Weights of a small GPT-style language model, trained from scratch on English Wikipedia: a variant of Adam for these matrices, 4119 steps.
Each number is 500 + 25 x the weight over its row's rms, rounded and kept within 0 to 999. Layers, rows and columns count from 0. Numbers have three digits each. The size before them is the row's rms in percent of the matrix's.

# layer 10 MLP down (transposed), 512x256, rms 0.0557, rows 230-246, columns 128-255
105:451481488516572447504496519523542506514486550494491476481489484474531470505535476523524499512519480491471497504518514537506482525494462483472502520500493537495479482516498534510519505503502470523521519509495523491505517481564522537488465542500464461531463479510532473524495530514454495515487493507517484538494509485492474487444495524498519502521524517527509495486496467477519520466538
103:469494492515491522489490485455497515558474525567483496453497525508519474514496474487489443517554504498539473479498488492500461471545499485472433472508489525500526492500487476473489462521496506484511530482531514534526479538471518508500512525495515494523489463530478579494529510507483525522480474557507492493489539471512504525497530520498499521503520456495520519480478489501481531479495
082:501501501509511483466492512498448505460479501507496483511501495483498490490539473439508531495496500525484504519498470508500469478497495506522503486503484489462488495480506503502506516490489501470523507530504497485486514518487526491500474485483480490481459504467532500497496550491475452518490493480507466481524496502499504526537519520516508516508499499514511479494469492516498543524483
092:544513496539508517459491509457517475505476512505500491453536450507470487504489493490507491520485472547494500486524524540469513463490489474491509510517473506509504529492464489511528467496487503490498502504503503525488527456506528521525505491518533502510513523515506462494485534472481467506487477487518528475463455515511479497490521509498510496562522521479528512486531499523516532526461
104:502506535533524493505481507507506491459474442511532482498504499504480503509467494507547484541482539476555512463468468536512509488448493472488496447517481464470493474493516499487463531517489511509500552527522526480489476510510467512491512469491494484501461554466537488511482501518471455470483500453480506533489538504492490532487472528532484490513504488472536538497516501502491485474512
099:478475508504470531500497501502464517490541502496530520472537511502501455525520487519499493461503454492465521501452521523511464468507457504433490497460508529465465489515503491460447500538502486547525507519490442487502475499534502500536504523496492501508513509489545528497525465499453502479482521510504527536475506458497503522475505488470517509496480503478521480478516501493526478536504
097:517515504519467506510461517486500495472489519453528504518527459495490482502477451526503487506541512484498502470517503486477528516478463496490472476477557520489514507465472557470541468546502520487482510494462484508464531489467461464479471481496481503511495441483489493525511490515459477550502505490515508487511487440483463494535472478507493511485534549485470468472501564459547502495496
099:477524529487514503471543472479477473537515487472520501520488482501531512496519513509504498537504506445528477467535459496509461516517406506522496525505513447536500474501485479517451542511491513457520493475523529487449510471516488517471473476486493504497468514475484485444488538480530478479506496518512474499479459536524485499531527507492498449507480498517474509522529527505535485472473
101:492517466491511473459524485496472512482500498510487486494484515470495502491497491515484530533533471494514499507497507547499493541489505497503479530471478481523460504494482492466474508583510492524482480528463533494481536502480542526479520508496509538467536459462547482460500504518480527458525499486491530473500476499481486549485479497491496450505508497544510496505501482460477512515480
097:506472529549512500533501531481482493529521553441500560513509527492511500505486507522512552465507470557507514524507480485516480509519489504492463471484549537506475465473496500494512488481556498483546442487494506506511477494501497476500482467535504530519503492531459514531530448518471516484521492521507530488505502512531510517470473504502461496490489489495504540488494475537490549509486
105:468502463453523507494491484473490469500483474485470513503471497508526494500520554481466531493536474480509566507485483471525496519475477510483459519464505484502497474495482529477530514517499536501486478531544515489506488520514483508539475493478480526513513520490489525482518475499535494488493503535487497462491529479499536466507442531488515501554505473449538507519521514513455424472545
092:499477533503508494492511476471488493489483495495480477498544496542496492493518518490528496511491502523483458531468483436488530450542494552494502493528514495478508523505505495457524510459503538508492471472485514543473506511488514515508497528472510496520494509494489486431537535519496481497506500489510447522499506516479508493429471519471546523522550526537512487461519516498493531465504
099:520517478484547525517574523517523488504478514515522487502449520482552529503523545521527503523491462519501457504516491457517505490485463506502499512488505519467477450477438502529532528494459496548452464514474510515484464516513471518492486453516479457500452528493468519528479510466480529501527497541560483485490462490531490475487475510487490498456491477494463515497467508474540505464516
109:523512521493520501482494455511475476482482485517522482544509502496470484554484505485507490492502528491494519488551516575531478547482510475517487470484513534514474487457476536489496509523502456501533501501527462451550522543478499512511462527484529543560528483519490473572506490522445530476501492473547524464529489468504503455548485474475541509484518523496535506512499488475535484532511
086:494507497508459538557527503507558505512514495501517519502479526508503510508498469554487498516508523502513515493511502496499493505508509495482529520478499497537504504489486493505469516480491537514498485512498496470532510490489443488502518509498508509527538478526464499501501448496517522476523490499499486505499507492487481475494494477482474482479479505491492544500486505512485455490499
101:506524519503503476492510485460469510487485513530494484505523497537498516476503540456565541528476521486525505489495522541523533526458490460472507520531489483477464499498504495503507547498460473498523505501525512527500507551491479479453494521538514486498488518464509531457523519502531566526509457473520501507496545495500541489508485536486511493510494473482454487477487478510467495459476
097:538486547454488465539510486491480481473548499517537498489496460510518470508528516549479543555481572539499503556501502520507456501498489497523512470501528511490504521485542486467497478504484501470511532530524443514481474504466508489513531508541469459511483472481513510490480487491497524493510486462510507487495509510454523506496516493479506465478464482498504510478477500515497495524449
# layer 10 MLP gate, 512x256, rms 0.0916, rows 231-247, columns 128-255
101:470490449529465491503531478541505512541469546478519456497555515487491472505456496529521565523512534538505479541473505459450493480520498502502467487515480497502505521506484502511524504511515490502579508488486491522528495466424477479513485478510526535483479461495502508507502493499519503513469506493500484511484482485526495521515491520495445532526517497466478499518531495498542542485495
095:512520510503511508512510469505491503533489531537535525473505501512516525482482492507478482531461515524469538489511519527534500504524510499512522496489532470484500486479469494513506463543473477474489496496500535524498501482435485520492494494469514541456545461494485479478519507527491464502507504495475473463561500516439474557555517475512512478524486534534522484512475537494517483519502
093:494483500463530504506516508488465467478486474526504465542530490481489530477534506519564506526464467517504511494501470512509586479480508522485491479505526496486538519453465492512476523494529504516544515493500490519486495518539518529483524484458533501495509488512503445458469530503498533502510486485544462492490502491460457496534499433532533518527511518515510520503525513525501500497465
101:474495505509517499473504525517473444504477530521525477491478514509551518489474474498505531512539530468460504474479481526493494497516517507490538491485556510492471505482478524465513481496514452494533497497455519530515518520524507533505566525515494485490535518512415512484530475553524523483514498516497468481479491503502518513532508457508505536496467511526502503476501516445487488467472
101:511494507518480501505507472508521490502504506472505481453499548540532548517479493500512519514473520524489538560526536497500498510487496473524528484469528466468517457489472501536533489497454509543487526477501479486461509472493479501468507522460465534480457514514462496535484511426470486545431527521502514495519503488501519481477516520503494494529520520496475510531498512507531506521510
096:467486490499493469501513543519519454504505460527506499511541457498540438506479515479485483496540505524502500481502524479545490511532509538523501473562489479473521495480467524549482465469492499495488532519454520513491484526496506483501503492509472536529463456521481519481520510552471527526493489516535508474540521488536561526520512512459527507520478499478463521477456500483462491461518
091:532483488493448513476476526506495502493519448499502520465513496502532522513481493475478548545503469498496469488527494476488496475512504496480508468455508480512477483538496516466504526489507518481525470484515520463460552510446488474504553522475494538521515502513510526506477499496477543505478482556537504499481477462546517478532503497468507507534510556511520498480508462469451513509485
104:506500521482529445546475520506493505511511501535488504487497466539471488491521530467560482496508559498542483559494457491489511529502480507487525489505551508469490486539519521512482511491506505480531534489540547503453505508447509552501507539503475529501485460497478529541493519503514516520507474500476493546494482523499456520498505486537475524498518489570535458492525499476475500527452
096:488464506516470503507506482472491467511527481484500510476467490465491512523511517512531567506493490471528499557481498475503530481501488476482450481529530473507521504450463498493501496460535490475540493497533503527506531445474509505548496456474520501475486474522458487527474493502492522516526478503501476470477511513488532546558510474534505531526533521484477544476555512515561554470478
098:504490454536494465498509527538493482475532482516459498515511498479524507487488492468497526516464525506533457507497462475508559499512529505455485490511514500461466479553499470497474507488510485520490519495514493491493484457506502487503498495485494518564505459476502504530503494545461532540501510450514504497499477456484544462507538516488428509548504496493478497498526458475498480514536
091:489492506460499491523543509508476505538539491508517501456484474543503457512494511520506488520466515462495466541494486483457506540488499541520472511513515441471454519485514501521475514468494511518507531464490495501515517471504491521530467481542490515517455526497518494484503519479482468472498471461493444467490530485513506518485473499448481494517513513468537509464458524506491493480545
104:527498494523479499518513469542503542517473505512536513440505476497473507530470495469496491531499455488535506532479493487476527487530526518462497504518509509500523497467499504538534517487562509521512479492480507581503479529490533499495506469491527512518524497459489472501490573473508480488522526454505467461522512496487551501533517470522539468491455518476503481472462494555457530518485
110:484509509518479523514488470492499446485454526522541482495520500463529486561507534489498516524484500487490518500485508521517519514468475448496497484502529498497468523470480520481526513549547486513553459488518496513509494519483482540481491496525476534499519517476488463536491524523507496449492529466556448449515468520483526495508506466515471501522507567502479485529470516510532470508517
102:488530503509522497498486490485506486525485480517521474521523525493556530499501490508503482501488513571499492556545489485524544512490523484471558501480516471507508483471478505526487533549483494484530536499504513549501503474500520488511464429525510494494519470439434511462495537522504523486513494517518472458486512508540506507557477469528513474498540540478521525509485514487495481518488
096:509531540543492484503522473526505488509534499508497492501532519516521527503504484462536526560519503518486454513506501468503472488467518499470471519552500479473504494497470497451478490475500456499504495534513487485473509452493492489511537524502501487510457509419499478515525540471499527479475486518513467477549507513542512509470475478519487480489495512499507544516441540500483468470500
093:480531540488527495480517435523519448511495517512500501491489478529520462492505517509481512495553538518542551515442469524497492471492487525455469504529516512495473496502526529490488506510514504508481526481509455531527530447505510482558516480525466503525512489459487497492549475505510509489551522539538521543500538464521499501496513512519503502489549507493491517511504460477498514470467
106:496480555544521481513531488502527469493489491471485446491533485531465494517540496479519502540546496474480422523461526483495564483501437504485497504485502482495547449521477509506457493527515522495507479454554469504503479478529532528514511455507502497465483465468489472511473487493514496491521507472494518499505504499472490470534476452551501541501470548527478459516521519508499516451490
# layer 10 MLP up, 512x256, rms 0.0869, rows 231-247, columns 128-255
103:459522525528449541499459489476479531508507466512469497482482516543507488491530478477489459510521471535477525448492499479539502524513487493484503514498504498480480512505484491485497493503554515489484463489457494451478446509546496494501486479482497511459472479506470547477514508490497503489520498465519520483453474489506493491487513471474524471463505448518466504544506489471503514498511
103:485467503520513476487489490523479454462464507452480470499503501455503470493477514477508508458475472499499482515466479483474481506497477484510514491488507526479508489517516573485508470528544484490501501469465520485485516525531509516507534507486441485529440501505490522490470514462513491524448526538552477509489494507503525489513499511490510535497465500485488479477474533520488550515514
095:483532504501467501535516470475541503527523477501474563528469467486512532510484465502529528495508462470521521482483492495518469518461483538556527520518470527462507521559540509528484503491532502500504503497541493510478487542539526532472519485471502460492499510516477488491494492520499513497475495507497544495525530494487494483483499517472481517447469455460522467491457519478528545474503
102:493503561510510505450467443511465471510499497519481513491501505485515520522464519473492484482514478476489480528512484507480510521502502575488501476517505456467489522475503476503547477509496536553504533506489446475499466508497508527460463504503498515491514514517514492479491493477507467454479476518485456495480507528489482536506518499521464513515470492501500489520507547483536513539497
100:437532533539491528513569507494488479484585533483489493518514494511527485555497494519519530473517515529455538557471496445524467505472475482469495470500485490528523513535489493486515484487505526506532499516518509516514481519488539485478477499523490483504495485550476510507475521473490534530464499452496498503481502512514464479474440458482498504467502523455513500497520503471513525464540
092:501508484508527456474461474491501474492482516483490470473470482508498485488513477485536531558513481497488528518489499523485501521509506493504515475481535483500530488514514534460552491539527507479516470532483519475494499451530505507516500434452507493503515489468489532491475458492524439473499510483505522511469444488503499511497515501495492492484493512582539505519508521511532500571500
095:509486499455483458488493498477495498536494490466448534476530535499495455492473506449529501500483496489505529491521496500491521483466518516496490527460474508526519488549520436517505466541484540453488548498531494476513496486524493497464476476543454516507510487471493502484516527522525498479510479544528521538507460544518464478514506501517490474522534532547490497503491507502518503464463
101:551521541467511499510489461518513497529527543513530525490491488493505487505487493508511512465501534504518457518517491458485525467474530518525536498498488539499505502471519461526467458531490508516518505527529576517493527472506506493512455510467461484473535542498518548597543525504537510536521516489528495524509524551488509483492502500487493495470478485524522461494483531514469507486523
096:512458503517487521487492465489491489518485521531536544496532509504525510518496522511504543508512510530521478535505462509504481438488526512461565507505496494493463488459481515550507445550509495469461517457497522479511551499542474500459506436468516522492492552559480478489502540488462506484524497481518504490498510508451498514464528491535507503521483508485472509482494465485530490536538
103:528480486508505545533537488501518553521514506468479495489512508511523494501518514443536540504517491500519494480447546486482481488508500532513494461483499504519503528527515504512516484480530480551510498505517496518497523487497480524466467475553509507483498496491476486459475487544511481470507520524497506506486519522529506467456506490461553534487482469535514450495532527507540447496476
092:472497470491476546507515499510500527484451496480485475495516488537533564489485464506513491516503489479497470490533472482548476518450545528495566474517553526458541506467511527505481506503514480513484525504526522484458526511542538509471527486476485461447521515486516531547483481518499531522478467531490521442542466509543530521515514460498460524470492534523489536534506490528467466497469
100:508503454472507517472480483486475487501481476477484483516480486528523468474482480510519499511508540495516486517513490515535475511456516461467530512499508522513512532517511563525483460521469514543509530481492526498521482431477482476526507517507459513497487532486460516505477483490417489486535487535503519508492505516474484498515506463476482510449510507538554493522536466506467517500488
108:526550499491463446516523482471530508495492472524484426495503471495500486487443523464455466535454518476490519486515482535511527494524527499508494477513498502487512565491542511505498485510534455540510530499501534447511537507469534530503514537523477546516493491485490539481527492489473496518499528482519489486517495525517479497504488513493494491539487503484520476548443459478491511531480
134:471490495531479514523512502504538493551464491500511523468494551474496552527498522534447489509480561520498488503534508539547507521507508505455527482484511457530513502467496452534492511535475551492495508519467504526495511466521482495451509470562514499506538459502459453511488504510553522473505487522494481495508512481529517516502457505525539479486530519521466529505501525480452449484524
100:501480510454540541499467507507523487475461488506517514474473467487484505527538522479480527475472494532521520493574513514489536479447469517474516522515440512474479517512548525508472473499519503509528506493499480510440501548509471509493467479514483490530491481518508515462533507535480520492529518501469532510486539516494518493459518494510456492443494469502435429486520509514503538496509
095:519506525517484539535523509534543481543548554500542492514502532461535482514496506525550466502472482491513521499480482510451539547465472549463457506478579502513481519542521486470491566488513480489489514501500516460458498532493534461522531482473468535457488532531500504496486518471478515552468489467510503502517443534507533485505500529548510467484476506536519515502526499504485525539500
102:523496494543493491500469493475529494508541522511487520523544500524472568475534479502497480513505517524460520495498547517497500528491487499491513476509514542464472457493526502459477445505500480487537505492508523507483503476549469519570527505497516492487521463465509555521499522459470508519462519465477504521497489513485472503534511493503518512500512538472509502515478484521464500489490